Weights of a small GPT-style language model, trained from scratch on English Wikipedia.
Training: a variant of Muon for these matrices, 366M tokens, 5587 steps.
Each number is 128 + 32 x the weight over its row's rms, rounded and kept within 0 to 255. Layers, rows and columns count from 0. Numbers have three digits each. The size before them is the row's rms in percent of the matrix's.

# v: layer 7 attention value, 320x320, rms 0.0763, rows 78-127, columns 0-63
# o: layer 7 attention output (transposed), 320x320, rms 0.171, rows 78-127, columns 0-63
# q: layer 7 attention query, 320x320, rms 0.0627, rows 128-177, columns 0-63
# k: layer 7 attention key, 320x320, rms 0.0665, rows 128-177, columns 0-63
v78 092:174082136110156179120152099220133166158080219110122187137093110113151166075140084102142110137157079166083095083153058135105131122121109130117139133111171078127101078150087077101069192099148118
o78 100:099108107187119171099109132170190119110080177138150162147092137130103084143092146121177137101162126171117060117087190174055068084124112120172154133098182107149173134152084102132105072116094145
v79 089:128146107137132078063172114213096207150152095118161199138103200125159146101133113138070153090045135138134148119101129187162156116109138128104092162111126145118104122120107146119100155139109138
o79 090:123126164148123073152173116179156091155137123072136132081173150191153147123112169144161116165092119122097106138106173115135174124124123118162203109124162128141079096128111119121123164105095101
v80 099:089149061160118128148179141101171083138161114121120178122170161139120112106146140156118080154127171130119124087100121140154116188066074145148146145146129120095132091111163228135127138106153176
o80 094:046080112131122158161133167121076084099071122152139083101135166138093172099113117112104147159123059081125131203134199124058115128103098197100170147104093137149083187155101166097107122099100156
v81 098:160148198170155141124132087187091128123121172113135155140194168114158086098156166102101129093159142177159092134101104145115080109072101155155151109120154122091150140121176116142155112109116143
o81 099:145179156107135145239161141118120132116132134112042115163139191154182129114143136171095173101056097127100161157145133068126082110107161092143100081150122139128149091109118113102120115107154118
v82 108:101126175166118104128105139181117137090170179149103186115179155092163130144142105060132129114128029087053160126107108143137065117115169158112108127181124123084137152127109098164093075140096115
o82 098:102142105173158165144182141154135121123104156084141143099190138145085132089118113110102123195083107144122136161136113168112067131144106129166108094086141162133141143150086120134143162138126158
v83 100:145207170076171174171079150149147090121143137116120140193125102129157106165154155129221134176105093143136046136136163088147150174135140149138165164142073187121122185116089116111076129147183178
o83 093:147164132102124113203097112126184193108136108188155137140170124125188109139176120108164130142190107169109102116099133093157147155147174102157088129099089154077112182119182123137113123099097129
v84 103:098114115160134119082182114126100124126141110166144109159150125074101150165133120161129082100170165159093084153133145076122100099133139104118152054144103155155134102137144143105143140132167141
o84 103:116126139144135085205134103124134144183136146192104146120086104135152134141131156104119088079029125145167107149109112096132164066108110139081169159111126118163059079196157119128151157144122134
v85 086:140139123094130150165166101160098112146154106092129105133075077059105166134140053168140174128113116141169108153103093071112114121104103107200110085153096147126153076133103119101150127192070119
o85 091:076143165102139123134142135111158128104119094132156158128189087110133114149137072087163099090140150161105107104094124114113110173168138176134126147181122157097159122098095066069139129073108082
v86 096:093148143066067164128149207136082086172108133134185158163165136116099132103098130132113129055099125077124157134102172129092117098124128127089147151161119105164190167139140126156170155131110159
o86 094:074170102145168153091109122103122091175126067105126153130156151121094122163125141168154062065163154106160145169201163152112187122119163138158124161115105139098169102074180154122142144090153159
v87 097:081119121156105145154143109080118143075102132121132063120142159130122142147136105144106142081157099135082138131111127151125107128144155107179143118176132065205129194158199195084115120091120106
o87 097:119176076087014100174091123147166142079125087103156147150120143096070104151166105149149131103096099125109145090112112097095149110186052118091090076148098062153118115116137112157097118160145143
v88 105:107156120127125090058141199083104105181113144176105116078129162189130170104166096114104117143126123077171190136119136105177113168201190188168126111143156159144129094103118111114153144052155106
o88 099:131144127125091117083155123132118091148170168118061120098128086127163092162151166065148113104165152110131145127166125160121131129139093173149185134120151146113129102069107126115180082182164112
v89 096:096136168160150130165181131064148144112156138112074131168202167078059114142139125178186139093165072105163138133071120097115136129165135061151101161123125105095159136129131099140116098152162180
o89 098:100100156140126153183135152098165141115161070202074094181062147141102157154102142180139164141135077086094094128124076142153082135176082084114105145134143135128197168178204098038083145176116165
v90 099:148099086216103127111081121125115137068158099093110106221060080131103137129067080185141135142108105102097150165176110127183146182141111143145148062062137141117094142133119106141204126149169065
o90 097:134116164105150088073102160139173132160106092128132128178141084067114095086078055190122110138217095134095161140107113130168132109119088147081189113132155160101077140118173125153077097133168099
v91 098:140101170154157142152130088150127191134121130184142098205123154124120150153143160105094146146128134141162153100111164141087154138141124148122104147091142086100134148185118135181099081097125147
o91 100:166127192160110105122176164146122131126092161083180146190196231105149143124120192148163130109087140136124154081133128127108118105123147143142109118114140143125115200140134111134094130152124148
v92 113:193118119189189140180140069106117123134201152149121113162141110111133150181158100104125111120125076177108099105106095081167124138169109077109109102145196107137091156120118190166116119140070139
o92 103:087187155128176101153132132161154102135153105109110183183085137134184016076114181155118126136115105122191073187066124134107119182166118070108138079135129152069141152082144064131162115214118116
v93 086:134123095181100120139190140088122158133095096118145148189143150070088130161162148131111079104096117165120134110116179195114124147117106113097124158111188119203151139175121139138107104131179165
o93 089:094049185108161072104160122116147181130134094131118141154100135088112113114147096212071125119103116086090083170148177157086150111128158098146156160131160132148097153106181176104126104125101156
v94 094:130151151158156151152110112175145072063119095054151108150114163147126169104110145080123181192158081129175109151132090157093108102116073071135080060126109151118157077111124161112187126136168122
o94 093:131140160076198188129141128126137085127110086148118051177133075138044096186177148093163090119051149163152115052136135157100127117143137150102153100158182099138145099142120091106111104138139094
v95 099:127153089121171171161165179126092121095128202186098175114084181130126142137128162069166169138066105179144144107119215159147087174076191083115146103197174143125142169152094111085086137122103152
o95 096:174150152077136130147148159169141142164094172149152112063100118156191131127097116102157124148158124094141130131121162135121128126152173097180105076065131093149101132151105101137132102166096124
v96 103:132071137167141158162153077152119205133138153120117121185060077113150134116095075099085118137123071081205097104109130110104108139102044031121118048172145122129131094152132101096150139120100125
o96 100:166136155124149118105134085175166142116133097075074149136098144091137127167122093104195146119173148108146096131126147123101111135050106106080148117140161102167164103202137187099112051164110198
v97 096:164108122124132124181162116108109126037073130170158126104102096151113127101153155154134146156115054171110120106109111174135173165152128135113087063162140155144134165122098107118093133126104035
o97 100:148150116126116148165115119138143099110068136075061145115102176119148204090125172148125111201099184100168145095132136132169115138133140131171150099126147060134142105117126161125115089165066084
v98 111:151139082080109118145104153169104127178104176147171113166106065139190100165129129122190172099089139140198163140068122127143160109123141088128127161122151098133098136080118067165086122132144119
o98 108:115185109134200086172120182135199166103110143107145140120072161089129103141107151081132137126184163138144099125120164124079186142063116110087133112100153134077119185144109164142088175141113133
v99 088:098174121103045124108111128163210140111108067125157177109119172124133109092170154099080110101104117086157156114123053192132159131144107126166104087131116100141102120101118134140201106132101094
o99 092:029156117099173145159137146145142177122088139064166114025174147139093114130159101079075172163086099152101127089167141128114106129140126159116199122072133131156074108102108134133134082122173161
v100 090:184188163097162179114173155124158156225133135116076132116099121110116101150097118109167148078125163125073171088176196146113134162171149093089158094148125140158100170107082143125106103127116157
o100 089:109123081089091155134108105130147163192160108156106203176081145146089150106067136051139147121114167108132123151136131116127138042172187150102043168118127111066125154099144151156105112121135128
v101 097:122148146084100156181138126119085150149162060159149110130136118095110139126160113138180120173094157161142140128164174152095155122163122113107119131093120144165186098082161134150110086113091155
o101 100:133147108111178109108111126132104128120117162127103101114066144108101114058151118116134170112083131167084122145090132115128170130117153098097146150077159162177153102122143128185096124077104175
v102 108:130101113176177135134116124120106081126127154114124115201112101088182115113082154121147223124108135145198216173054161118085140122106119083145088134163173115090130153190198162124131082151103183
o102 101:124119182099101115138148150138117144160140117176169103153124125125174120123141112159194115092154138099109166164106115125108097141088178062110038158146111153134182156171141139126087116060047149
v103 101:144133128062180176112071175160178076080143176137083113082192108148100129140160149097149069130119100078124123127153070046183117118132092156182128117139164177132107104099145091091109175186069111
o103 101:121128106097156114151097153116180141132141190149161095096153113164159120119145120134101079107134086107088058089163122126152147096119102101185058102113171224134113093150142146194090154111113115
v104 090:132100157128113104137135132097107150138148152128096069140209099116139163133130142137071144117048128091140110098121169164145186128174159153095137095103165078114118152172133142152108100129099114
o104 095:080108074102100099067173094138106146081114134127178088159124169121143126115181114161151151170147133103109113145107149172093106133136142173079139135175110063161200118169125116148142127166181092
v105 103:172084086164217114132045113159205122098128164120092131166143084036177119099117112116142118197157120098123121131145091111148077146083121179103148191142150140088055152140158106149105170113159093
o105 099:108135153109148095182090136104127087099096130099163105155115101106121092106174165139097112132171115097102097096093109126191128149096132145124125158149152141149152117098111105141108147152081143
v106 082:074165057098137163153095117130167147122091127152137095102154176151086106115152173112111119181045163139123112159177178114101099177150106155136130154126111098145130132096157189121127073024109147
o106 089:076116072101077132135149130201117124136151153105183106124123105139138136133076115096100136090077095050056203117133144183129180076116122121132129099135084127076065138156146114131123100097129207
v107 102:097176120129122121079142154104123062100146176120112164064139147180069139096195120124162080116111106116136191107181074100144112123140163137146135117147131146061107123121128121108129172158176102
o107 101:140190052160158111155080171095109087087161185101129164133148121147118092168108098102169111105168106078111152076152181121123172081123129127124129111166115155109062201115112135091133155141157093
v108 105:075136093071134152108068154105127100144114183151112160133169151109112159065101157153153119108104078075102163083088107072128081136094135148104119208083116117141135100153129112116118159087169129
o108 098:108174113099081106158119159105117136147098108170110144093086147115127104170159185078155136129194117090123168098106131063109167127126157152134051129141145124131170154132185187147098080162159138
v109 111:124096096159176141097102081173050144145152052089126134131079123152216112081090141121121201098130150096121125137114123098024140160131123114111167147105089084087142163189117090150184126169101169
o109 100:172143122070138145095083120159099126170141115161115111138097056135159164156165159101175119163091134147133121142139132159059126102126130127109136087121095104109146101167076123093113131147132112
v110 094:057126192097164138163085139154116104166169133102103162064142075123197148122180129137163030136161100123111123115141084062125090170108120149108135117087112106042105137145124117098207157160139172
o110 090:158096128140168091141081122136133154136110162150106167109175139103119187105170165150115130196129124102187118155085117151100147072070150170163133091104145216139159128136161126085119135148174116
v111 101:027084118081184152121091154128203060147156126106161146131084086135103103082083141136165144202098140085158193091115136139140124158151144143148077167078118136074077144143166168138176153116178118
o111 097:118127109085119117088117123127108104147086084140108178073158109150102117132166145120162104115113082084093116129126144107115146131107080187119172129147146167128154174140140152146150060096178124
v112 100:215087101105147122121146136145094193139189102116166117107109151105098152112077166123140175108098117146120105157155142174182149111145186144117095145058104069124109136166085105122102110138104125
o112 096:131125083118097136105075102093154163218164113109089119132113116124078106167139190125123194121130162125131129116110207104093090149160104186060099095138075147080143155130074089174089056092124154
v113 095:182173115158162103171129112128113066034123159179159077098179112091199101130168089167182174125174101158165180154132106109120142151145135129108140143185111150124200111118184161156122129094135109
o113 099:089094085190157082111139091099097044158097115150124144128090129121100127088120081183096134150193110158096083162145118140104130150100150104092124117087153086104143141114134147110127100075073137
v114 103:135124096143157127204112152131114132161139133158079127123163105161175111131142122138186090101150154172164154110116180108119097092120118087116161158114117133006155140175147105199136162129079190
o114 102:115165130112159139122119205091099148093132084115137145147145137149106088095099147130128105179164137145208127099077084105111161143150144095104126131094142085129163161119067166096135092148072100
v115 094:088146166079172161122128146086184081185079129142084158117103113146165107094184071101161130124135174102132074122146096087195111170155134160096147202125098164111157102125157155118131120111143162
o115 099:119138176144143094148118095070167121114126164134122165129178121122166124157138133108115154127109161133127129100157137129165106105101170160132124130090096177156144109079133158165145154114166145
v116 095:142149168135139183112182122095164110139101067139172110153107103141148116139164118165088150092109154174121171117127090100186154174085091059186087093176131186148071140135101112116109151090087135
o116 095:142124120104085148084111129169181069134135116123079131169129105054143164142152130124128098122207100143174085165107140170090102120160155140106093151215116160104131115131087109139133120103092067
v117 099:138191133081157111127099077130101173165146175122113146139111153135118116039120087168089066085132093125126121170119079124126058167139107187098094130125124170103124075116107126143145151161137110
o117 099:141125147117156095132134138114160119178130156162115091143177140102067130105163036095134092155132126080150133123140062129127109099175077090206145109113186145117138117102083136143112099179112149
v118 103:155123172127187124165131098132140162136160142152085107129114112137093151111129149193168137153181141138110044079154152056141082094143123120120127065143058100134144119103112088140138159102123153
o118 104:146173168080167165155092080091119105139154153111099126149189103100175132096070147119148136204141156151132086183123128116147149184145143141122102097133019130157174163128127129105116111133104167
v119 109:156164104137089222117117124094122087146165142079119147107133133148040154106129110174120140078111097136145147110197125092163175065133118063126081162162100154158138126080127040110179146141146181
o119 104:115103151149110136176118090051148164150200109119080134108182158123117091160133110099136135087145152128126153124135183075168106076175206089133073130114140169163098178105095169126085203185112143
v120 107:105137125123172102128135129151147123119135143186151117136170127077158176133122146126118101083189119195083100141126114096130089083087112121102132129122126208135174077097121093162114095175102139
o120 106:094056145143204160172138068131062145072142127161133154082181177149097125114159111099148135107179121112123138154174100147124162147122149159169125124123138087097129129181153157110139153150156120
v121 095:157157140151153165147117109122239173112157155077066166179139056117111155127097120099156170167156124123123105125129094089135099148092054076182163099205132175108156124095116127089130142146120130
o121 098:126181089188159157130127125137143135097126128104079152149117099113112075089200107128177141120121114091062125108165145138184150089104115139093112181120138159126128155072117082111172134130084109
v122 096:138108117165125108178118142090149106129116199144059131143148115133160089120120112101174137128168094119119116132112126110059119172160146164145111183176125113171107116120156179166072183126135061
o122 099:103150048128164130132109147082070049094104170131114117115144127139099123087133152137101112110102065113126099035057095115092112166066120163133164094189116109155140093108093193105132140167081166
v123 091:087098124072139137136093093105148122161092124086176074147120105095142136096170099131191110115120143115174122145143123153129170090136110096122096130133131190155132106140169183175134107099141095
o123 094:076100118139107122128047146093099115112171145154126141134100108139057166133094110152188109164131104129142128188128127071069200116121169170075108126167127125144140162096170116175119079099153127
v124 105:099148182087124246180103164137189139151152155139095117104129112156119130132121093114134080101157113206072064057129137128197091109102134120151137117104123091135182103053111114108126115086136130
o124 102:155131101081133174138119105091181133166112141129132203147105170148112121109124112116097095105074057218083159082104123094092168114127115073152125141118104094125119113135083150152139075135153142
v125 099:118112149122166105076079122116185127147082111098084172076104074143182108109093156112150174190154139203131137090057172173128105133104123127091118134102145160144143105139119163102160159116187119
o125 097:156123141140181126109077153185168085143137131137115099116114098215109169134064118181136177159147163133092125113142132084126103115099153108161088094109105075113138097180130136064124124099113058
v126 099:113129155122138155188119106128170134105104123105149084132100104176089135104145096150106156204083135126167114118099138113163198113121153053145104143082183143147090165150133127047108125133072122
o126 099:185075185116085139077113127108139102127098131147166116126135092091136065143153167113150131145199130153124135143056197133135145123155073101177165092174117128168140085138213173121143093082163135
v127 098:162148149114095119078123184127145207160100173177137092087185124121078115141149118189125172130117158110135073127128143110110100125080156215166170180140125089141095064147132113120096167117119077
o127 097:112161036152097134123121071156128146154076121168176107126104087078153162138156162152138108101129161160115095102158155110168139112083179143105100080139136098147173106112109122122122157176156091
q128 031:127141143149156118177202157096097194127109085162126106121152174140150119100096161095158149150164108127100087143150151147156084155115110119103166119183131126134121102151083142118115094145157192
k128 047:116122086088108110061108088133145088068111174137130073108061128125112195172123110145083125124138095180192078109122107123081098173177059123162123187106090157185150095139122142128117133112131112
q129 027:143114159150111110184138076118068131167139136122106125077152148150108101097062080129168137134158080085103155104115138134135135123094093097124106146137149119124108124151081107109104152131161150
k129 033:098127047108112150097127048122113153114132121099158121149125127117119119195144116096076059104149178165125113122125145075118110108145150147150177118089165117094153113118167182176161116107119111
q130 028:201105073074113168119136091147129143084170100116131106068158135116169139092085146111139068195117103132108085208157150122097141082128114135116096144109121107126117145155150148113147117158120172
k130 039:051109139149102188115156119155130107130077149146144125189140073089111095138198134080119163151151109149109173100129132195137084186130155133138145120115135113044125110075146081121086100084189139
q131 030:134174149128137205150123108157128183150081120131169074133100106170114117175131118183119126126148132136142095103110111128188138114156107085137149097173134046181145127148107116097181107073112117
k131 043:150102148138094164105140118136117044132146147149111074123145140126115137086128144081121113121143113102163110130159155150124136151176041129117142165169109207051131076148133111131112155118145121
q132 030:140168120121141159158097138150122087140113138132130076171075147139163107147132158196154101170106106062054087109172183120114165137212108092096141050132169146139074107155138139088097118052172123
k132 042:124059155071079158063124155144133098156094166188128098092135113044065146085132098130084154094135074137165106092161141132145103198187105125148111145170141184144180114175102094109117122113091139
q133 033:101109172100118104118068118123112189124134181135085137123092132130150130072171113167177126130093162174178120099154128134120150113095173124111149129199106151170128118137102092137113150123155091
k133 052:129135054105144096162159096128118127176124105100143128139169100145124130154125150102088112131131163167085148126129141143185138114118131192147106086066124121167098141138138222193138096097126160
q134 034:156115173122128134127166085133188090110095120171181066106104109110097097147120127169142182141121039145108104110090160102180137081174065111111095119088163136162154128117176116108170154109170137
k134 039:117108094126109130126123164162070126143101117165112096110092176131108181122139170128120096131168178056166143155156103138149111144143125101158174201151105196115131094168066110116083136115072109
q135 034:131110158055109128211107132113118103131109106140146119138223104130135090087106122148168193100128099140072075141149211054105133146148093126169122133138121112113184084074099166118157129133130135
k135 047:129087117138080156063148158150129108167125139118165122144090185146097129133124122116168105147132142073140145110135171186227171117095093088094127109124098107173135129151177106115104124108136164
q136 044:119144108095162078141070164086164162100087159127056114151114115133092082093117133133197151141165143127177150151122116095109158150126096100078171136183104145123126122130081146150106139108127128
k136 042:125128129228151138142145120116230103179174109081150132166127105124154123144144090141101184143105142149108094108123171185077125065082152133145142091102130093109103164080130103125166172174152145
q137 040:163127097112097139065090067086160168121139126107147127125158135087157148110120194119092093110123142138136138108104099094091150164122171168141149152143100123114141112163129166132138146139148117
k137 046:111134191148149149208189108126123122141149115102080122129108092127121097166104119104186123129133113156091126147066148103135114065180123128098136093112189072125168133126097056075056093124095155
q138 045:156145131142038102118170151145087156089125146189129146142115062109140160118113146113084098112113171101144119180047082127109166140134117150136113114097137154117145161161179138109115098204161073
k138 054:132093136159094186105172116139102078129104145132129070083176147129123125113117141146116116103177128093132111086142124122126077246175089116115146157133122135150131043153092126136164134108142126
q139 041:150164133098125137125142110137138141138194122154155165141110141108168068161138128158075098152168127093150171158150140181166083080103133134132087110115139128166161141152219088152119164106082136
k139 052:149124121084116144123120131193094083161118118127088086100118137171086213132111109143111111123127146108158136119185136094086103159097072056143133153095124204119119120141161133137145129115094150
q140 046:070162139119176144135109141175195107170064129105098075149155098150132096148141136181172143136149082158092124153109096068132163130218094076114076132184140109120122102119078090089173109118157122
k140 045:139140128081182114169115085065162141138177139110154159115177131138185103122150095120112115177110175134080096104144157189159132088097192174140151116036167083111125157125151233177072094126124128
q141 051:115127124097060110073041155112142124056115184080090133144108117129101151117153143084138139076120110118166108120098191124143198147098132163156104135149112136141113130152116142098129142150132161
k141 063:110135133163191177171151157147076112127071149135141107144167083060186093144158145111118155162096094166101112114102122107120127120156120107079093084124201059121160122124128035116100104132162093
q142 057:121087107114096143106074080113088148073117158114123123122156041157148148141139155120075098103097153173100114144091159077124207130156083165144092107128109171140110164153081159144104146165194179
k142 058:094166071158185149188107161177091144113068146144075100150118122076180081145126135140084170137144077101103158145114094110124086164161082062164126127075176086119115114120139077146120131182189098
q143 057:124093104188059161108171078091103181086146120165123144144154069116177178138145169096051070093084182104125155141091130114146119129121104136171128131075159065109100160165196115120155168174116119
k143 052:146100168095125161111131131171111117082074148148135095167087168148070147101097161140152139127102117124120160161140128107127096171195095135136095186168093213158178064170088093144135183094119157
q144 063:160135103129053126124124059097103114073127125128166136120129100139127157105114148101061101090087152149109116117037119091194193161156139136153093108086190100164152142147187162098173140194101191
k144 067:138069190136128152142127155180078106098096146147095116114124151135150147105097152113142135115131087065120120139160101124109084213106095101157121177123112177119144133187128092132116157113121125
q145 079:163135128152140116104140157109159157131172111095115131137091206084072078101120097120178142165123139108203109124183117151119099089041192125088167139142157149112122065074145111132125117103117101
k145 060:125076148085100089113092142134139120158205118099185147109087126172097143161154088093132145139118163179140105142178141082084164124125178122114142121185103099128110141111106120153150143110099168
q146 055:144160154171121087136141149151152090162110156142088080080180121110149170135091083169114134102141145102110127133071096128128122156141161083147101080123139095135211110170101166115162175133132127
k146 059:101117109110104060140081139058126127081120133084166177131204124153133129149099164109102115114081146087052116082164174112157151136165102086138131094063170098148114129168174172128131078119123088
q147 088:167125061083167089106115103167190146153126178082076075092085164108065091090137129129187174152076060098175176123158134124103169128059153144113131109137160171102096121130099123152100165109148145
k147 079:109168093156118157194125134154125140160087121099146161111116141120137108150139119176149151137136173150135091177114070138085130097119157166105112112164140097101128148111146089111105117159137151
q148 082:135094124141073162092101090157128168054142124101096147117150115129173185100133103128090121116086090080132090116133154105127133149130144126081084148124070125107133175187152127161147212046117140
k148 072:138077093127169167136119142096110125104154153114183198144137130115102142139125107072207133154081096179186099184199147148136134140134130127177154162096137126151086141083102107104151111134100084
q149 080:184182126082138087117151133122184166151180072148135047160013115139107154135126126163166148140124113142119139091075106136092166096110146070101118165156155116123166127088191157092158109133134082
k149 089:152086161107132151096109136161128126125186100101083151130115120166120186082161118124125121113124084116169149152178133136140163125074116164177137137104074094134065091130120178167134137093078139
q150 097:079143089144153162121132139173086153121126176084100124064125115058197180144054091166155059145095078061125110137156109171106137135098121152049086121120114162153124103095145109145108134074103096
k150 105:129172179213145135062176136096126104093132143170216072177221122124077142115178128112105135118083152078098165103127134107126128133128112137141103169117089171078185088102107123129164150147148159
q151 112:178173075080118087181078110179187140214132097126062127155076130156154188120096088155147163129124104159063170138104109122099147174134126168091133090130115095163089131129186134182094147165118099
k151 104:096117112134188150170093113164121135109097151125081194098122158070156168092105185168129173153055084121176109205083110155109129133095117192087111141110128135164097096147152126139113174090153099
q152 124:114128123128127111135078100167112171127111167122186162113070150143094089145162109099084114103093143145138187182176154127144066129145140131130156083082152148093129074152077149086186085102120127
k152 134:112115129122053137088103105110169125145110123080153144142131116112099137135144107134105197099095157098154149081179087124144179098094151119118153111143126137108092109100162117155173144104097128
q153 143:112095094103153160155146115125144118114166148202083111137126151150090060105090180111155136161131149155143105148151188161140151177168099155083174123178080111119129162081140093104101116126071089
k153 115:072138115146117095129118095081133106133138181110173137112091142162131122129134134112116149119111136097130159119151100148141113123151133102166142131113056144137117121101073177111163079111181068
q154 133:140066078101144195125150093084154129131120177144169100134203132118138158167200104147154092128132148152107119112154103117114077162124170155150094186146138054119089100165124134193118177115119103
k154 131:127114101104080107098167110095128126128142107124168155129149124094139172089143111116122092120105183117099106087085152118168180157131062140183069119156052128132112126119094130110142134066114103
q155 145:177071161134121169136145149105170088152126155156084154076150173113116122139197103094139205120143107118099109170179101160125102111123176128173189173102131110181159105129106169144099133130127149
k155 152:184082085123080144099093131089153121160106113147162130157155160127134063185118143114141153156141081141124164136150092127117112154129150145061115091091096110206116110126092155121157175168120131
q156 161:133109125165141095163057124109129088144176114142108181178170152176193140119129105155160124100144131130172162122139138140131136157108149155168149105117115105120098123135111136135149069124060136
k156 156:126116179192075128087166119116075104146118154138101126082188091151138149113149108166151137149200086150150132154137111129140099144154125113126107117107144107093131109070068101141164124180104175
q157 153:108166128095153131093179108159135161092105122176179130128064183137173152093130143098101121107099127134137123135158124112107079124138081124180078170118126168095085115105136105160142100103089108
k157 154:142164123213144123133084095088112131126151174154144177186133139128166106056160126116136117135141108092146151152159153111126139191159149158156114160111109102115106097092144160101127079139064121
q158 153:172113135156134117155101138123118134029155162083123135110089127145159094166133138099188087077135116133146091106127146110167145145046126083120141184141119116120191120146183109156122153109110156
k158 161:156130197164076072091238129125110141106149115067125125124101129144117116120092128158130095119151148131127143131098123113142092102176118126072100108125096157105163140102130119136130193098080117
q159 153:147127106181117096106106118167139127123109085168102094139157151159105130125129188178096120168121138132120119093116175149153097108087122151100144093116060158166057154095126109054123118126141109
k159 160:074074167150144105107148128085117116104061131098077131159132147160104056147107124155132096119084150134102162147159134086156143111107109101099157107108131167140132130140152130079146102139135147
q160 153:126127134089125112164201118116148153163196118157163171112103139119111094069076167089159103109103121200147104183153191114125148093147112097128128153128129105154106176135097124129147070133094097
k160 155:144080205109136155131156138162153138123154124151118135113129059123131090075081135154078100037129126120154125119127127179138154139161132091100112118092131150113117064189081153118113053184089112
q161 155:123141182188110101147178171146122131188132162113167095083175138156118133107106179115136149156102113100142140131193146028138089130139144133145102181112076100114119177121136132091101155197096144
k161 165:161125145149108146192155068152124176093126115167150122127110143095140125154118095113061188125139173101165156144155109061127167117128134142174142191109081149141131167097151112103131169178084150
q162 152:123108128137132112129150168108110115129135161127067133120157130139107070201120113085103171066092111102090136057137159198073115137137148144087122169110142190114125143141115123060140153116118119
k162 159:134171057147097116098184137101140130103081179117121022166079129144110095156133130158094178129166168097125114138163120166086125154117188133117131146152156140134159121134155110151145197152217129
q163 166:116164121115086171203149115181122103123100120130113125093172133074228192150148181144081114126153102119181100089085175191074177149133134103071137117155169116136123096177146171128058174090140094
k163 167:101103102135132111166099103112084141105057118136120128107133146151174164123141137122159147169133122101133147167140124173139045138127092122157074077173129122143147106165195121090088128165191127
q164 160:115191191106121112136097087166183152140127142168144127141135129122134158085097087159114135129104151110163130038154235155177127116125171091092068126152158079101139126184113131182149193120133111
k164 162:097153123099163154193141106133134093135079121155143126122119149069114106146144103133154116095123175120139105131121133137162106142130132081099128114130082148101073106131094137155115156131212081
q165 165:124115130123172114117181148137149131102150156136157122058104098147130090133146131134169159142112165113137175106140044130111141146109141156115101184109154139140132147126086128073137132147108110
k165 169:146135141138218068138176122129150147111087187206136098060081153072125098192143121153112126146087122178146115150163086159121124167104147117111094113096120143158181171167128118086158096196112079
q166 163:110167137150103133118089143160146095120125162107065086121112136138107091139166125086146117110121115118120114159156157119133094141115116156145075121125130123074117082179164094113039128091113100
k166 161:165138090121065133073113039097160112126093132192076188114084163156132124131119143078100137100113128097118110157127128145178156116152092138169099108169163075122132078107142113099152120134183179
q167 166:149140098100109089082132186089143127110144173135107056109161106109163094109111217123131161137106136150142114136110133122138118146154170154133068105088131086147151139102143113088134130205111116
k167 172:100178139092079107107153133133108154136104122060136097160150137124120116133141127104112176135126176133097110101082100130144180143066170122095108130132126115155166152166140069143131091164170107
q168 163:154169076114104130102152073181163099056158124152182141152147080064165146156117202124109092206104142138093124106107120095135078071055095135105167103110134159109157130119101124149139110129128102
k168 167:127167088182111128069144074144174125159124124129070126132104119126140209159155103163103118119154148120142130173063142117135127094114098173085109071099069141150147075126179114098115085167141125
q169 166:117072135149164194125144127085092159087109128134081123151120122170119151117137096130136167147086134089150085073101095144151124098117216173126162069135132119098176107175137072190080062113183112
k169 170:097095147150176131141111123142147101114105138177122072168131166115165122106137144144152204202140208137168128105108131102072142145119224112137156143126121120093109083180149153154192062091201157
q170 154:149075110090134099130212195086145135117149207126140098117107060151130105121077092176144151095101114177202173138120124112124124134103114147143106118134139091117128179165128150167110130126129141
k170 169:097110111120106179159134145132136093112142150170219133113132129109082152108109144132111109130143160134179134112107144145114092174110180178098102102125121168128114150187091151143085178153088134
q171 157:081125109126075137090127168133120128122153137094121114134161117131104113107084134148100073161105138134145128101184098108127163143141148123123138156159138089116095093074104174054062124088106168
k171 174:092155137149122139098118146108167096133140081103140093150121108125133171139091117186131132151118202109146152143110155135129190140151126137181108063114116110106092113129080200134118149124172109
q172 158:129114196105118146113147158176143117069112160134121068118145150196137187091126161145162111118118119102081139096132051161148147125154100168115116093138127132165071129139140138095064101155130127
k172 162:137128132144064162152150111129135118136145176162132110147138147108095113129106141176184129176123058080172130072141138131133210113071045091142142107155092138186096078165127127147092099133180146
q173 154:134171142145073146108131104056123138089118103129140122123113138116172116100141074097134102092081099113096150096124138089153118107111137117119137112108135062124148125225148112139141103145093107
k173 163:159133163124118169154127123135129104155115184080159148088144151073148107147111077148107061081136111103163117100133116141110098132090132083131158126097099093137137091143123136148122134139122156
q174 152:090106120148191113120149089149114082159092174129132139140114131065147126073176175127086121118152088137199165098106161127187120140100172155175161188143076173171148212139153082101149173094142158
k174 163:115102096138231165113113135099062165135111152086077138132134148054175075130150116117119126110091152126164171068140118125119147135097165178134106166121050143129173123083157093149149100104179143
q175 161:116054158145100105098078132131115124142150161112147061141125167138081149152178098187146103171126134101104114174094131138127139127131119182126155108163151125091112121206139103168128103124137114
k175 163:117076129143116093079181068134119132200130142061141123097199177116157127140135116153086173169140124130091113208155104135134153175125114138155137128083086099148135177122094166122139167066114137
q176 152:121125094153084098142131131109044150136111096109103096170078086123128141113163153113165074140146112146092105178079125134129064133120173092138154113093183122127135144152167095111140119161180137
k176 158:127192069091130115061118157132079120129129172119160125141106136008156144070132110140091119139086145148075085167086102092106117124112115062164093107103150158140179148112126079100126148130125115
q177 159:117136130071119107149091135107109067148121112171177101122100170115122079104122089155171098104117077134155128085126220241141050091101160160117111158113160128135147067152098120104135118132117112
k177 165:079063089139091142111076132117140097146131058162210152126096134121106188103184139107142120099191186124182094165107131155110103122104090096151108111105174116098126089096105127103115138116098098